Weights of a small GPT-style language model, trained from scratch on English Wikipedia: 4 heads of 32, rotary positions.
Each number is 128 + 24 x the weight over the matrix's rms, rounded and kept within 0 to 255. Layers, rows and columns count from 0.

# layer 4 attention value, 128x128, rms 0.0635, rows 0-24, columns 0-127
[[104 154 115 137 146 120 114 117 136 143 143 142 132 133 112 104 134 119 157 156  79 109 130 161 135 104 123 126 113 139 120 116 117 143 116 143 148 117 129  82 107 159 156 115 114 143 129 124 171 124 128 129 125 166 130  81 131 173 123 124  97 145 123 118 130 113 132 130 133 110 120 168 125 152 148 163 121 140 114 156 143 125 115 140 147 141 177 172  83 134 139  98  92  92 183 153 162 132 135 134 146 144 155 186 100 103 142 128 167 118 155 128 103  97 143 130 161 158 132 107 105 119 139 118 130 122 111 123]
 [110 130 122 136  90  89  83 140 147 127 124 156 154 126 105 122 128 156 132 138 139 132 138  96 136 157 127 108 123 132 115 159 149 116 170 112 108 119 104 166 133 109 139 139 148 141 139 143 127 122 142 142 103  60 111 135 162  94 103 102 130 136 107 120 129 102 137 119 130 124 154 132 153 139  90 110 166 160 143 116  97 143 134 135 105 106 128 119  95 133 130 147 116 119 146 131 126 137 146 143  97 119 156 190 123 147 154 130 147 134 126 175 116 150 146 130 134 112 153 127 116 113 141 103 156 149 118 192]
 [ 98 141 139 130 115  93 120 131 171 140 156 121 137 141  80 143 122 121 161 107 112 140 133 111 112 131 151 132  66 144 152 148 122 106 132 139 163 150 136 113 131 110 163 135 159 116 128 153 115 146 132 120 144 151 108 107 166 137 140 113 120 143 151  96 124 135  92 145 124 149  97 170 170 140 116 150 140 129 140 125 123 146 113 147 110  99 126  98 163 117 123 116 141 110 136 135 137 132 155 112 132 124 156 122 146 158 154  63  63  78 106 135 160 140 147  98 158 134 110 171 105 121 103 129  71 120 122 101]
 [118 132 133  99 143 133 165 113 162 104 140 128  94 151 136 121  98 155 121 144 122 132 162 116 132 130 105 103 124 149 142  97 111 124 133 114 162 124 126  79 154 106 106 120 165 156 115 156 128  79 132 104 154 136 147 144 133  61 120 155 122 117 136 144 123 124  88 148 116 117 111 155 136 117 103 132 100 127 136  91 153  94 126 106 109 123 128 126 125 108 110 119 123 129 107  83 113 135 123 149 115 138  89 118 103 118 142 137 133  82 139  99 130 103 143 123 166 106 105 144 150 129  76 148 147 113 140 100]
 [174 130 106 116 137  94 105 130 121 139 119 122  92  94  97 129 132  92 111  86 196 118 121 145 152 116 136 118  97 145 115 116 136 140 157 147 104 116 121  79 163 143 140 163 130 134 127 141 129 131 133 153 152 149 123 140 133 138 124 117 144 127 104 126 129  84 142 100 154 113 111 149 112 135 125  76 164 149 166 142 126 119 113 141 129 127 163 154 124 124 147  90 141 112  85 113 158 140 138 133 160 128 145 112  66 150 145 136  93 128 146 123 149 139 152 120 181 104 127 162 162 132 127 126 122 144  86 102]
 [135 149 118 131 135 146  94 122 147 165 122 126 162 136 180 117 119  88 160 135 139 152 129  42 114 146  84 127 124 161 139 118 113 146 155 154 148 116 127 105 147  89 117 104 159 126 164 131 121  98  95 134 109 148 107 123 150  97 147 115 138 132 164 122 142  97 156 131 140 151 139 107 109 137  97  92 130  92 129 128 134 130 112  99 151 135 124 127 110 147 144 136 135 115 115 112 182 142 110 135 150 138 142 168 149 133 154 119 158 102 132  96 109 113 113 141 159 140 140 147 152 118 147 110 123 130 170 139]
 [148 118 139 125 143 137 122 136 155 137 113 137 141 125 124 113 138  64 115 142  94 146 145 162 149 123 128 108 172 114 150 127 168 119 154 127 113 109 113 157 139  91 134 122 135 150 134 136 111 105 107 152 162 105 123 115 135 138 135 154 109 135 136 150 126 101 162 120 124 115 162 106 141 125 136 115 150 106 145 145 149 122 152 117 152 150 116 125  97 142 105 147 145 152 108 125 100 126 161 120 129 124 143 119 116 125 156 155 149  90 132 125  95 135 125 137 147  89 136 139 141 129  86 114 115 118 105  94]
 [121 136 135 148 122 118 104 151 159 158 141  97 154 119 165 146 120  92 140 114 116 168 151  67 156  92 113 125 149 118 138  90 137 162 125 140 109 134 128 196 143 130 115 126 115  90 135 125  97 130 123 115 151 178 139 133 133 130 109 131 139 114 141 130 122 124 128 116 174 156 103 138 102 171 133 113 126 159 123 126 114 145 147  90 126 150 135 133 127  47 163  88 108 103 139 126 164 148 138  92 153 157 109  50 136 125 119 132 112 139 117 115 169 164 140 133 153 146 147 126 127 126 160 135 119  86 127 128]
 [112 130 120 155 113 116 135  89 112 124 151 133 132 128 101 151 139  68 142 130 100 145 116 113 143 118 128 176 113 115 112 123 124 172  92 125 116 124 132 205 137 123 116 125 142 119 127 122 144 121 107 129 137 153  99 158 118 138 110  91 132 127 130 106 129 114 141 142 117 110 122 171 142 140 141 123 151 111 113 108 126 142 165 177 171 122 151 113 133  94 114 138 128 127 131 175 149 146 100 120  95 138 119 156 123 109  95 119 139 130 132 153 104  95 160 157  94 168  99 121  94 124 113  78 132 160 123 111]
 [109 106 134 111 103 140  89 152 119  96 118 154 131 145 144 110 156 156 125 128 140 116  92 128 134 132 144 133 118 149 117 100 143 110 136 181  97 141  77 163 126 124 135 106  80 125  97 110 102 133 169 109 147 176 105 138 136  93 149 135 109 140 156 118 134  61 117 146 138 131 123 127 139 164 136 130 152 138 152 113 125 135  97 105 137 139 123  76 146 145 166 107 153 131 103 134 127 144 141 119 179 151 172  97 143 117 135 136 160 112 128 132 101 129 156 132 123 118 134 119 101 137 105 110 135 138 122 130]
 [111 145 133 141 124 138 111 120 133  91 130 144 175 125 132 127 127 150 108 166  62 121 112 120 126 119 136 105 134 134 124  83 109 160 135 155 127 135 122 121  71 140 111 119 144  88 131 111 150 127 165 110 147 119 167 127 158 116 122  96 148 149 111 152 110 165 138 116 107 120 126 122 148 131 139 143 125 173 139  99 136 140 135 131 116  90 142 147 140 141 110 156 155 147  99 132 128 148 126 104 134 150 105 119 136 160 143 152 163  99 113 136 152 149 123 133 114 106 136 100 111 128 156 138  93 170 128 123]
 [151  68 148 107 107 111 112 131 121 156 138  87  92 111 123 115  97 115 167 119  93 143 111 165 149 129 143 139 121 104 140 134 123 114  96 120 117 115 159 114 112  99 144 142 150 136 116 134 109 140 116 119 134 190 204 147 153 115 117 115 111  95 147 134 113  87 128 144 134 124 150 117 126 142 118 102 120 121 119 116 124 148 100 123 110 149 129 151 118 118 116 108 126  94 144 125 144 113 140 138 113 120 162 127 127 127 100 113 155 117 143 120 142 110 128 124 110  90 131 151 137  93 166 102 138 157 117 149]
 [141 154 140 122 100 131 129 131 142 146 116 167 147 109  60 158 112 129 125 137 140 154 132  98 100  90 119 123 138 132 123 142 140 172 113 158  86 120 120 100 147 143 137 152 133 141 140 122 136  78 112 131  99 166  81 153 123 136 126 150 142 107 124 146 140 131 112 151 136 154 103 115 118 122 134 147 102  84 123  99 133 135 201 152 135 125 172 103 122 131 121 145 108 114 140 124 117 135 131 159 141 138 101 138  94 103 151 135 132 143 156 138 157 138  95 127 142 135 110 125 114 149 145 139 165 170 140 114]
 [112  83 136 135 137 115 167 123 113 163 147 121 165 123  98 126 101 120 126 108 131 138 139 149 142 141 113 158 129 148 135 148 133 159 161 103 155 122 134 137 128 156  62  98 154 165 141 142 158 103 147 121 100 142 101 137 142 104 117 146 149  94  83 125 115 148 119  94 142 137 125 145 115 118 127 136 166 122 104 125 138 111  93 103 133 121 159 127 102 136 168 103 107 118 169  96 105 148 126 162 114 115 116 111 117 151 153 119  84 188 117 110  98 114  98 140 129 125 131 110 123 134 147 142 115  95 121 120]
 [128 141 123 133 147 111 127 148 114 133 112 112 128 162 135 106 116 138 138 146 122  99 129  99 129 115 128 127 147 133 130 122 124 145  98  86  95 123 153 126 109 134  94 156 150 128 130 122 173 148 131 128 156 129 134 107 153 110  98 151 135 135  99 123 110 179 150 117 147 102 144 119 137 115 124 184  88 152 122 151  94 131 140 134 127 116 147 123 118 172 126 137 102 151  88 105 151  99 125 133 170 146 103 149  89 121 138 102 183 167 152 114 130 150 132 126 157 101 141 148 165 108 152 110 135 121 108 137]
 [140 111 152 138 120 143 122 129 116 139 159 118 107 138 100 141 155 119 157 157 125  84 126 124 112 146 160 149 122 135 107  99 121 125 129 122 123  80 134 104 133 158 103 107 115 165 134 131 158 133 136 137 121 129  82  99 110  93 101 155 130 137  91 152 166 135 115 119 125 113 130 118 145 138  63 119 125 150 147 132 125 169 130 145 106 132 187 129 174 157 111 130 121 114  95 123 119 109 138 110 100 101 117 117 122 152  98 154 114 132 118  94 103 140 158 159 152  93 121 142 121 157 126 128 112 131 160 123]
 [113 105 100 138 133 144 127 141 112 153 122 101 132 132 164 124 137 121 134 138 168 121 137 136  99  85 126 118 152  99 153 106 117 140 141 116 141 128  94 145 108 117 159 134 130 135 135  78 167 137 171 129  90 126 110 157 178 151 102  94 119 109 121  96 118 162 117 142 143 120 125 138 127 123 154 120 108 152 125 142 125 131 127 116 125 116 176 102 130  92  99 111 120 124 130 144  87 145 131 144 128 132  97 173 135 115 137 152 141 135  95 132 150 133 147 104 119 140 141 121  96 136 123  98 144 128 148  85]
 [122 156 113 142 137 140 131 146 126 137 131 177 107 103 120 125 149 100 138 120 141 115 105 134 149 130 107  82 142  99 163  99 145 134 108 127 119 167 132 166 134 115  86 124 121 120 141 129 112 123 123 141 159 126 100 161 105 155 151 112 141 120 107  90 117 109 113 128 135  97 143 126 131 151 172 123 178 126 142 111 110 108 125 117 125 114  96 112 122 131 119 112 121 167 140  89 157 118 120  87 105 120  75 120 162 113 140 112 137 123  88 120 101 126 149 119 146 127 117 129 160 119 139 131 147 126 165  94]
 [119 150 122 113 125 145 135 110 119 134 116 107  98 103 129 102 107 125 121 123 121 119 132 149 124 175 139 115 124 151 113 124 130 144  78 161 165 130 119 150 108 119 151 119 158 126 124 136 133 123 111 115 145 121 159 145 125  88 145 129 140 120 162 158 107 108 130 167 120 145 132 122 116 149 143  93  93  96 125  94 106 156 140 108 104 131 127  77 130 146 135 145 145 112  99 101 148  99 136 159 159 131  90 102 161 145 135 115  79 101 132 119 101 123 150 123 160 170 118 110 138 152 137  66 138 138 148 163]
 [129 167 114  95  67 170  92 136 137 116 102 133 136 146 116  96 132 138  82 162  64 116 113 152 125 130 156 131 119 170 132 139 115 162 163 132 134 137 165 148 132 111 114 133 113 129 128 139 140 101 157 150 130 137 142 126 147 121 117 141  97 114 158 118 145 104 117 140 128 105 114 109 124 127 107 112 141 103 134 109 121 124 155 147 120 125 119  93 127 125 151 166 136 161 105 117 125 125 149 113 185 109 171 138 133 128 119 132  79 113 116 102 113 120 156 101 147 144 132 139 137 158 122 175 207 100  89  93]
 [101 113 122 122  81 115 137 120 122 119 130 170 113 128 128 148 145 159 117 133 102 116 146 194 144 127 163  94 131 126 122  96 127  74 129 141 131 164 129 143 121 128 105 147  70 115 149 144  95 149 126 135  96 118 127 113 114  82 140 122 111 131  99 123 109  59 144 109 135 122 109 137 141 144 112 123 101 100 123 155 133  87  87 154 127 108 121 137 100 118 151 129  90 126 124 163  53 144 145 107 126 146 124 164  95 151 132 152 126 107 131 108 120 138 128 150 118 113 131 141 135 124 125 166 109 115 143 160]
 [139 106 147 151 122 128 212 148 111 126 130 153 170 116 134 135 128 163 109 137 165  82 127  96 145  90 120 134 138 111 138  94 112 140 149 131 144 133 107 111 127 142 161 143 134 130 143 125  88 126 116  97 168 136 183 115 152 144 117 118 129 129 130 113 135  97 117 121 132  97 177 115 122 148 119  97 163 158 144 131 131 143 164 129 157 111 125 178 158 123 132 148 143  90 118 139 100 115 137 140 117 115 138 135 152 126 172 104 157 153 153 111 118 149 157 116 138 132 120 148 149  87 102 146 102 113 115 100]
 [128 118 149 103 143 144 128 152 145 160 127 110 123 139 104 158 150 109 126 110 197 121 163 154 139 149 145 121 126 134 142 111 135 131 146 118 130 126 115 112 110 132 198 107 113 166 149 150 118 157 126 130 150 179 140 147 125 101 132 116 113 124 109 148 148 121 162 134 168 167 143 146 113 122 133 125 154 135 110 115 131 148 111 105 118 111 152 105 155  77 115 133 152 134 103 164 143  96 123 160 125  96 135 127 113 124 146 127 104 135 110 148 141 154 129 118  98 136 134 160 153 122  89  92  86 163 124 136]
 [125 167 110 149 127 118 137  78 134 134 143 124 152 138 112 125 129 115 172  92 141 161 140 100 139 143 195 146 115 123 124 146  98 129 136 151 131 133 115  82 140 152 177 108 167  94 132 153  88  95 118 134 119  80 143 120 151 122 130 141 130 122 115 138 142 143 137 167  82 158 153 138 127 136 126 103 136 128 120 118 117 118 128 100 157 125 135 152 117 108 145  95 110 140 169 123 118 144 108 120 159 132 128 105 140 133 126 167 113 128 128 145 187  88 146 114 143 145  94 127 115 140 116 128 127 149 113 122]
 [116 117 155 156 116 119 139 121 111  94 144 128 111 151  95 120 116 128 142 102 168 184 151 114 145 106 131  98 124 119 119 113 122 185 112 154 140 155 114  98 128 132 106  96 133 184 110 147 154 138 138 120 124 125  94 154 159 148 128 131 125 128 145 156 136 117 145 111 120 103 143 121 148 132 124 129 119 117 117 219 129 164 143 124 156 138 146 136 158 150 140 150 131 148 137 131  82 166 126 125 115 179 163 113 167 116 133 132  89 111 177 133  70 114 130 127 138 139 119 117  94 109 154 121 136 105 122 102]]